{
  "num_hidden_layers": 12,
  "hidden_size": 160,
  "num_attention_heads": 2,
  "num_key_value_heads": 2,
  "head_dim": 32,
  "intermediate_size": 640,
  "vocab_size": 8192,
  "hidden_act": "tanh_gelu",
  "norm": "layernorm",
  "norm_place": "pre",
  "norm_eps": 1e-06,
  "positions": "learned",
  "qk_norm": false,
  "attn_scale": 0.177,
  "bias": "all",
  "tie_word_embeddings": true,
  "parallel_block": false,
  "init": "normal",
  "init_std_qkv": 0.0239,
  "init_std_o": 0.00489,
  "init_std_up": 0.0239,
  "init_std_down": 0.00489,
  "optimizer": "adamw",
  "learning_rate": 0.00189,
  "beta1": 0.95,
  "beta2": 0.95,
  "weight_decay": 0.05,
  "lr_head": 0.00668,
  "max_grad_norm": 1.0,
  "warmup_steps": 244,
  "schedule": "wsd",
  "decay_fraction": 0.537,
  "decay_shape": "linear",
  "final_lr_fraction": 0.0,
  "batch_tokens": 16384,
  "max_seq_len": 256,
  "doc_mask": true,
  "train_tokens": 88560000,
  "max_steps": 5406,
  "dataset": "wikipedia_en"
}
Each number is 200 + 30 x the weight over its row's rms, rounded and kept within 0 to 999. Layers, rows and columns count from 0. The size before them is the row's rms in percent of the matrix's.

# up: layer 3 MLP up, 640x160, rms 0.0966, rows 216-225, columns 0-159
# down: layer 3 MLP down (transposed), 640x160, rms 0.0689, rows 216-225, columns 0-159
up216,095,196,193,229,165,194,141,247,205,238,232,241,227,148,265,258,286,215,172,195,215,198,252,224,217,212,139,240,176,263,233,200,253,144,178,228,160,229,252,181,193,211,218,218,192,159,195,185,213,157,223,196,216,201,197,193,227,245,201,211,175,211,160,164,231,258,233,198,220,225,234,239,177,201,133,189,198,194,192,203,226,173,186,184,209,232,180,221,235,249,178,190,185,210,213,176,182,152,182,178,204,212,170,163,151,208,212,191,216,244,174,159,197,175,209,179,166,198,162,184,154,227,240,181,177,170,157,191,196,183,215,175,200,190,147,151,179,208,209,185,184,248,209,195,139,228,221,197,227,207,217,131,190,164,177,224,197,189,203,217,204
down216,099,242,219,234,252,236,259,212,180,180,174,279,170,221,191,197,175,142,181,204,216,213,193,218,189,185,227,227,103,194,177,231,182,211,224,186,231,227,153,190,236,179,164,198,202,218,207,186,178,213,201,213,234,181,251,210,153,170,201,197,249,182,182,230,225,168,195,190,162,185,173,186,189,168,218,247,258,207,242,225,160,188,155,233,229,187,217,210,203,175,200,141,197,208,253,209,234,239,210,165,233,197,205,191,171,202,227,189,197,169,179,229,225,229,185,213,224,195,176,178,205,258,170,196,198,249,185,202,206,154,212,196,180,150,178,229,191,209,231,249,187,196,206,189,247,199,129,178,146,187,171,203,163,249,266,199,196,188,134,243,242
up217,095,209,238,215,226,184,182,244,201,187,214,187,193,198,258,223,166,192,171,160,222,141,167,192,177,276,189,266,220,189,225,255,208,227,219,166,208,229,225,167,195,170,205,199,188,228,228,223,207,196,169,216,193,202,182,196,126,164,179,212,168,203,205,214,185,228,192,201,190,211,184,267,165,196,143,203,236,219,154,165,228,202,218,199,178,182,200,175,192,225,208,174,200,142,105,245,146,199,221,190,147,221,270,192,185,213,157,239,178,269,208,215,217,186,179,190,180,208,212,192,176,211,158,177,203,193,144,210,166,188,207,136,183,185,187,213,181,224,191,251,221,170,219,231,213,183,195,218,172,217,255,171,248,270,194,151,201,188,234,210,187
down217,113,196,210,151,212,169,190,267,221,221,220,176,234,200,190,203,223,245,209,169,201,248,214,204,182,229,159,230,161,205,167,208,195,183,155,171,233,237,147,197,200,210,237,192,215,204,244,194,181,258,181,189,174,177,166,204,237,202,183,224,207,185,172,259,209,208,208,143,208,206,239,272,200,182,212,194,206,223,209,204,203,210,170,177,199,218,172,190,215,200,218,203,218,135,166,155,210,204,242,181,184,228,212,159,281,232,217,227,159,243,192,217,185,174,188,267,191,170,163,158,227,192,202,183,242,178,142,199,193,118,200,142,199,191,174,160,222,230,224,171,141,162,133,207,228,205,250,193,167,206,210,210,227,201,155,237,173,191,208,183,257
up218,103,183,177,201,155,215,222,197,164,254,215,248,211,227,145,268,201,180,216,183,197,171,242,199,173,213,213,225,201,181,216,258,212,243,193,159,165,204,224,204,189,215,231,206,179,211,187,228,199,176,202,215,178,201,167,176,203,205,210,249,130,157,206,184,219,206,186,207,217,187,189,217,240,172,184,217,252,150,192,192,211,207,230,177,167,222,196,183,258,225,184,206,226,156,186,247,153,179,214,201,207,171,219,169,176,193,188,262,232,236,103,186,165,235,194,202,172,191,231,254,206,222,160,142,195,147,158,159,184,202,247,181,236,177,211,209,190,214,242,237,187,220,188,229,189,164,215,204,175,217,254,193,164,190,199,231,227,246,153,203,105
down218,131,197,176,196,247,188,144,221,199,179,137,179,228,181,205,230,125,207,211,204,234,205,209,215,229,228,185,210,182,227,209,161,209,113,238,155,230,209,217,211,196,193,179,199,175,215,186,208,251,250,193,187,199,187,202,188,218,211,151,214,196,185,211,186,169,219,196,159,177,209,209,198,161,158,212,182,202,224,205,183,238,174,191,230,155,238,210,281,234,135,204,217,163,226,243,266,194,151,230,174,198,213,157,146,188,152,183,216,220,215,226,260,183,177,183,186,201,200,218,225,180,175,165,159,224,244,216,166,130,261,228,200,186,233,216,231,221,176,253,253,208,244,193,179,186,201,166,234,184,175,243,218,239,180,194,219,237,229,188,156,196
up219,114,174,192,178,186,187,160,224,144,176,224,239,209,178,176,214,251,218,207,259,219,157,251,236,238,182,159,200,131,190,183,221,252,175,165,170,201,200,229,201,220,206,159,220,243,206,170,190,188,154,181,175,162,173,202,159,186,237,215,190,136,161,223,155,218,249,174,249,186,190,225,183,203,167,172,178,211,167,196,167,223,172,196,202,179,189,157,252,224,216,218,238,228,182,180,211,175,144,211,191,147,207,228,222,183,153,176,159,228,209,172,178,191,186,269,199,165,247,221,220,212,160,243,213,257,198,179,176,159,230,205,195,209,170,211,175,204,193,253,252,209,249,159,207,191,200,194,195,195,182,227,163,203,237,194,195,269,214,166,260,202
down219,054,174,171,199,190,236,203,250,181,173,164,241,205,228,172,210,199,165,242,209,200,252,160,201,216,196,203,187,183,183,223,210,203,226,236,185,214,177,202,227,221,175,241,151,252,240,157,150,177,214,170,237,216,189,273,160,159,240,235,189,169,186,168,228,198,229,232,209,233,186,229,206,176,214,250,216,217,178,204,185,224,182,266,208,182,218,142,184,208,235,186,158,203,152,161,215,184,235,209,194,216,260,234,247,177,178,197,184,158,186,103,170,193,241,228,213,198,212,193,183,194,216,211,204,220,174,125,224,217,195,191,123,155,205,160,223,201,222,199,200,242,222,170,253,217,219,231,187,196,217,205,125,198,241,208,222,174,173,221,185,179
up220,102,161,177,195,189,186,166,203,178,199,223,205,209,186,176,207,252,226,215,254,221,158,237,226,213,180,159,220,138,190,213,171,259,169,180,144,204,203,213,212,185,213,169,223,216,206,190,216,191,164,181,211,169,161,224,165,180,228,213,218,139,176,216,155,205,237,171,238,192,198,252,192,192,168,194,184,217,160,197,156,227,162,200,184,192,205,148,249,252,185,203,253,246,161,202,217,179,144,215,164,180,210,241,225,177,157,168,166,233,220,175,174,184,201,255,169,165,234,238,213,185,168,227,218,235,210,184,188,148,235,204,195,195,170,212,172,230,205,248,247,209,256,165,180,180,211,205,216,212,190,218,148,198,245,174,214,240,266,136,272,192
down220,055,208,192,182,166,183,151,176,221,227,247,155,267,187,206,206,220,176,231,209,191,234,185,194,193,186,158,196,182,181,179,215,174,216,187,140,276,154,199,182,161,230,260,183,207,212,181,226,193,182,167,193,215,175,237,190,257,213,178,163,163,172,202,202,139,206,205,202,205,233,285,233,203,212,235,189,237,251,142,242,213,204,245,236,194,197,200,209,194,240,213,166,207,164,148,249,261,194,250,205,198,162,192,170,192,195,154,246,234,199,188,188,210,206,220,200,199,209,186,237,170,214,199,204,250,245,148,243,187,232,152,181,163,198,211,209,245,172,176,196,214,199,217,177,171,169,228,183,186,172,191,173,227,246,182,182,190,287,213,192,172
up221,129,163,215,227,172,183,175,197,177,216,216,207,241,151,158,214,218,201,202,255,248,157,216,228,289,143,190,237,160,233,179,193,236,145,174,157,238,244,236,208,191,213,153,207,217,248,202,207,195,165,210,207,154,207,204,170,203,206,218,216,165,214,207,173,202,251,171,218,197,209,228,205,185,155,185,191,195,202,218,153,230,150,200,210,182,184,162,237,218,204,197,269,209,180,173,224,208,168,211,169,159,222,213,177,226,177,171,175,231,193,196,145,211,181,243,175,194,207,226,243,172,176,223,209,253,209,149,213,132,266,192,181,196,170,165,190,216,162,193,225,216,220,168,244,180,208,192,174,185,175,225,196,244,255,157,207,271,217,165,238,170
down221,130,158,173,225,210,227,197,209,178,183,176,172,193,193,189,230,167,174,184,246,194,205,198,246,171,237,179,196,141,279,204,225,178,195,168,237,193,201,310,197,181,218,178,165,221,203,184,222,176,201,182,133,186,260,257,188,212,211,192,209,236,245,220,192,196,226,202,257,215,194,202,154,249,173,145,238,236,193,221,216,213,204,186,190,230,193,197,201,179,228,174,154,198,168,108,232,217,216,219,173,133,193,244,213,201,183,217,184,203,208,208,208,221,199,218,197,117,227,260,242,199,206,168,202,212,217,191,180,258,224,218,197,190,168,155,197,219,168,163,187,180,213,250,192,161,184,229,232,240,201,174,173,211,233,238,194,236,177,214,214,207
up222,118,159,192,186,176,197,159,212,171,181,221,232,217,176,178,198,247,212,213,247,230,148,228,233,247,184,167,216,142,201,187,180,250,165,163,166,202,213,235,210,213,198,174,229,222,204,170,218,186,163,183,191,150,177,208,165,188,231,218,199,132,184,220,160,213,242,156,241,180,209,236,204,178,152,188,181,212,191,204,162,216,159,197,191,196,173,150,264,235,215,196,241,233,161,181,226,172,158,201,176,134,219,222,219,175,154,159,168,247,215,185,177,185,175,257,191,176,229,234,209,186,181,234,211,255,192,192,194,133,230,233,187,215,188,223,158,207,206,245,230,216,251,160,204,186,213,203,200,206,183,238,170,215,233,170,195,262,230,149,268,183
down222,063,227,185,217,178,176,169,255,206,180,181,199,174,191,162,237,219,138,159,237,201,255,172,262,219,219,215,251,156,219,213,178,204,216,240,236,193,194,218,213,241,200,164,191,175,243,153,212,208,157,178,169,172,215,295,189,251,199,191,283,163,229,239,214,197,190,160,242,222,188,217,157,252,165,180,231,165,169,172,207,225,185,194,202,195,239,184,190,197,182,178,151,195,179,186,211,183,234,188,151,128,196,242,198,199,215,190,196,275,195,213,190,185,192,209,197,151,227,261,196,171,236,206,152,170,194,223,195,199,217,223,234,169,177,184,202,215,181,173,205,197,220,167,231,156,171,177,186,214,188,226,174,197,271,242,227,194,173,186,221,202
up223,095,200,167,210,204,205,206,192,179,246,181,214,191,170,212,239,187,195,238,165,212,161,262,199,188,154,198,215,172,218,241,164,229,163,219,89,224,194,220,239,232,166,197,265,214,214,166,178,178,215,194,139,162,164,200,224,148,257,220,198,196,172,195,216,133,190,139,164,158,215,185,230,193,161,213,195,210,185,206,194,199,140,211,225,249,212,189,221,164,202,180,201,232,209,211,245,181,202,213,189,195,211,236,179,190,218,202,178,202,219,231,205,152,230,210,186,199,206,218,216,171,208,262,220,191,224,230,130,204,181,222,172,187,210,207,209,218,134,226,200,208,263,191,155,226,239,212,232,227,197,213,223,237,192,143,178,260,237,138,218,219
down223,084,210,225,195,223,149,177,200,248,240,216,234,241,251,205,143,173,199,199,213,227,188,194,241,258,156,182,166,206,196,180,218,165,184,225,202,198,166,204,196,230,204,188,227,164,220,156,220,252,187,212,178,193,183,190,206,175,227,218,206,180,229,195,227,185,257,179,197,161,211,140,234,211,223,237,225,171,217,229,177,199,139,204,221,229,208,143,232,246,181,217,259,148,293,230,144,189,163,166,220,165,256,182,185,196,203,221,158,177,213,190,208,182,182,221,190,187,260,202,182,184,242,216,239,140,225,173,230,153,240,207,206,202,211,160,202,170,138,135,215,201,192,176,172,179,220,172,168,198,197,179,219,218,221,176,217,179,210,231,231,149
up224,074,165,176,213,218,205,188,194,211,140,169,144,179,167,146,228,195,185,182,219,240,206,206,255,239,191,213,224,204,184,233,205,198,151,209,158,185,206,182,261,251,157,144,186,198,234,172,177,184,178,224,233,173,218,162,225,183,246,209,179,185,200,242,157,164,213,217,181,203,211,214,215,131,174,206,215,207,163,252,150,203,183,239,217,150,208,160,203,217,182,167,189,235,200,132,228,190,142,188,175,132,244,245,211,222,178,190,190,192,220,145,160,169,164,202,183,208,231,217,218,187,184,201,184,225,224,175,207,166,212,189,153,193,233,174,192,189,187,192,239,196,254,111,204,219,242,216,232,184,210,232,174,196,253,167,198,256,170,209,202,172
down224,054,266,182,241,189,151,182,234,215,193,216,162,226,192,161,208,164,218,180,206,187,207,163,176,204,200,190,241,166,196,220,178,221,210,164,166,195,153,186,179,193,177,154,234,251,150,225,199,167,226,185,223,161,156,155,191,218,185,146,182,215,205,174,185,180,189,218,173,234,188,224,230,224,195,215,217,198,186,213,255,208,199,199,145,214,200,265,238,164,210,202,205,202,191,214,176,240,176,208,161,169,163,205,178,248,198,226,189,212,256,200,240,140,234,206,222,232,179,180,173,248,239,170,245,179,244,224,191,175,215,238,151,220,252,243,207,160,230,238,202,169,227,251,202,226,212,192,155,218,165,187,237,183,267,252,244,180,181,220,186,124
up225,109,195,248,226,194,128,159,227,164,198,226,183,219,143,196,204,206,223,183,246,213,163,235,238,268,150,197,213,175,209,169,239,219,191,190,169,257,229,222,202,185,206,137,225,225,208,210,203,206,133,220,184,135,203,219,149,205,204,196,194,153,220,222,160,195,239,169,218,155,201,221,198,173,197,156,214,207,207,201,151,243,169,218,198,196,167,167,235,207,191,209,255,212,196,161,202,191,153,255,183,161,211,210,210,195,166,169,210,235,193,201,193,204,174,258,184,190,251,214,261,170,161,239,215,245,188,203,201,147,267,182,181,241,189,196,165,196,178,209,234,216,234,143,197,202,207,149,199,174,180,242,195,210,220,172,227,252,198,194,229,163
down225,114,154,138,185,201,200,217,220,182,175,239,178,171,210,174,236,177,168,196,212,215,167,156,221,184,276,235,220,150,228,201,216,198,192,194,185,211,197,276,186,199,220,180,201,233,211,156,209,188,189,181,148,217,227,213,165,222,211,201,242,195,244,224,194,209,257,155,242,208,216,233,146,244,192,186,235,224,163,215,200,178,149,184,224,177,215,191,180,193,220,188,174,197,176,116,252,234,194,208,220,117,218,248,206,187,216,170,191,209,235,230,168,227,186,223,184,186,237,245,172,228,232,213,203,185,190,165,224,227,228,209,209,224,172,209,215,169,154,160,207,188,205,209,187,141,167,179,187,200,170,218,189,274,234,259,206,220,219,158,277,204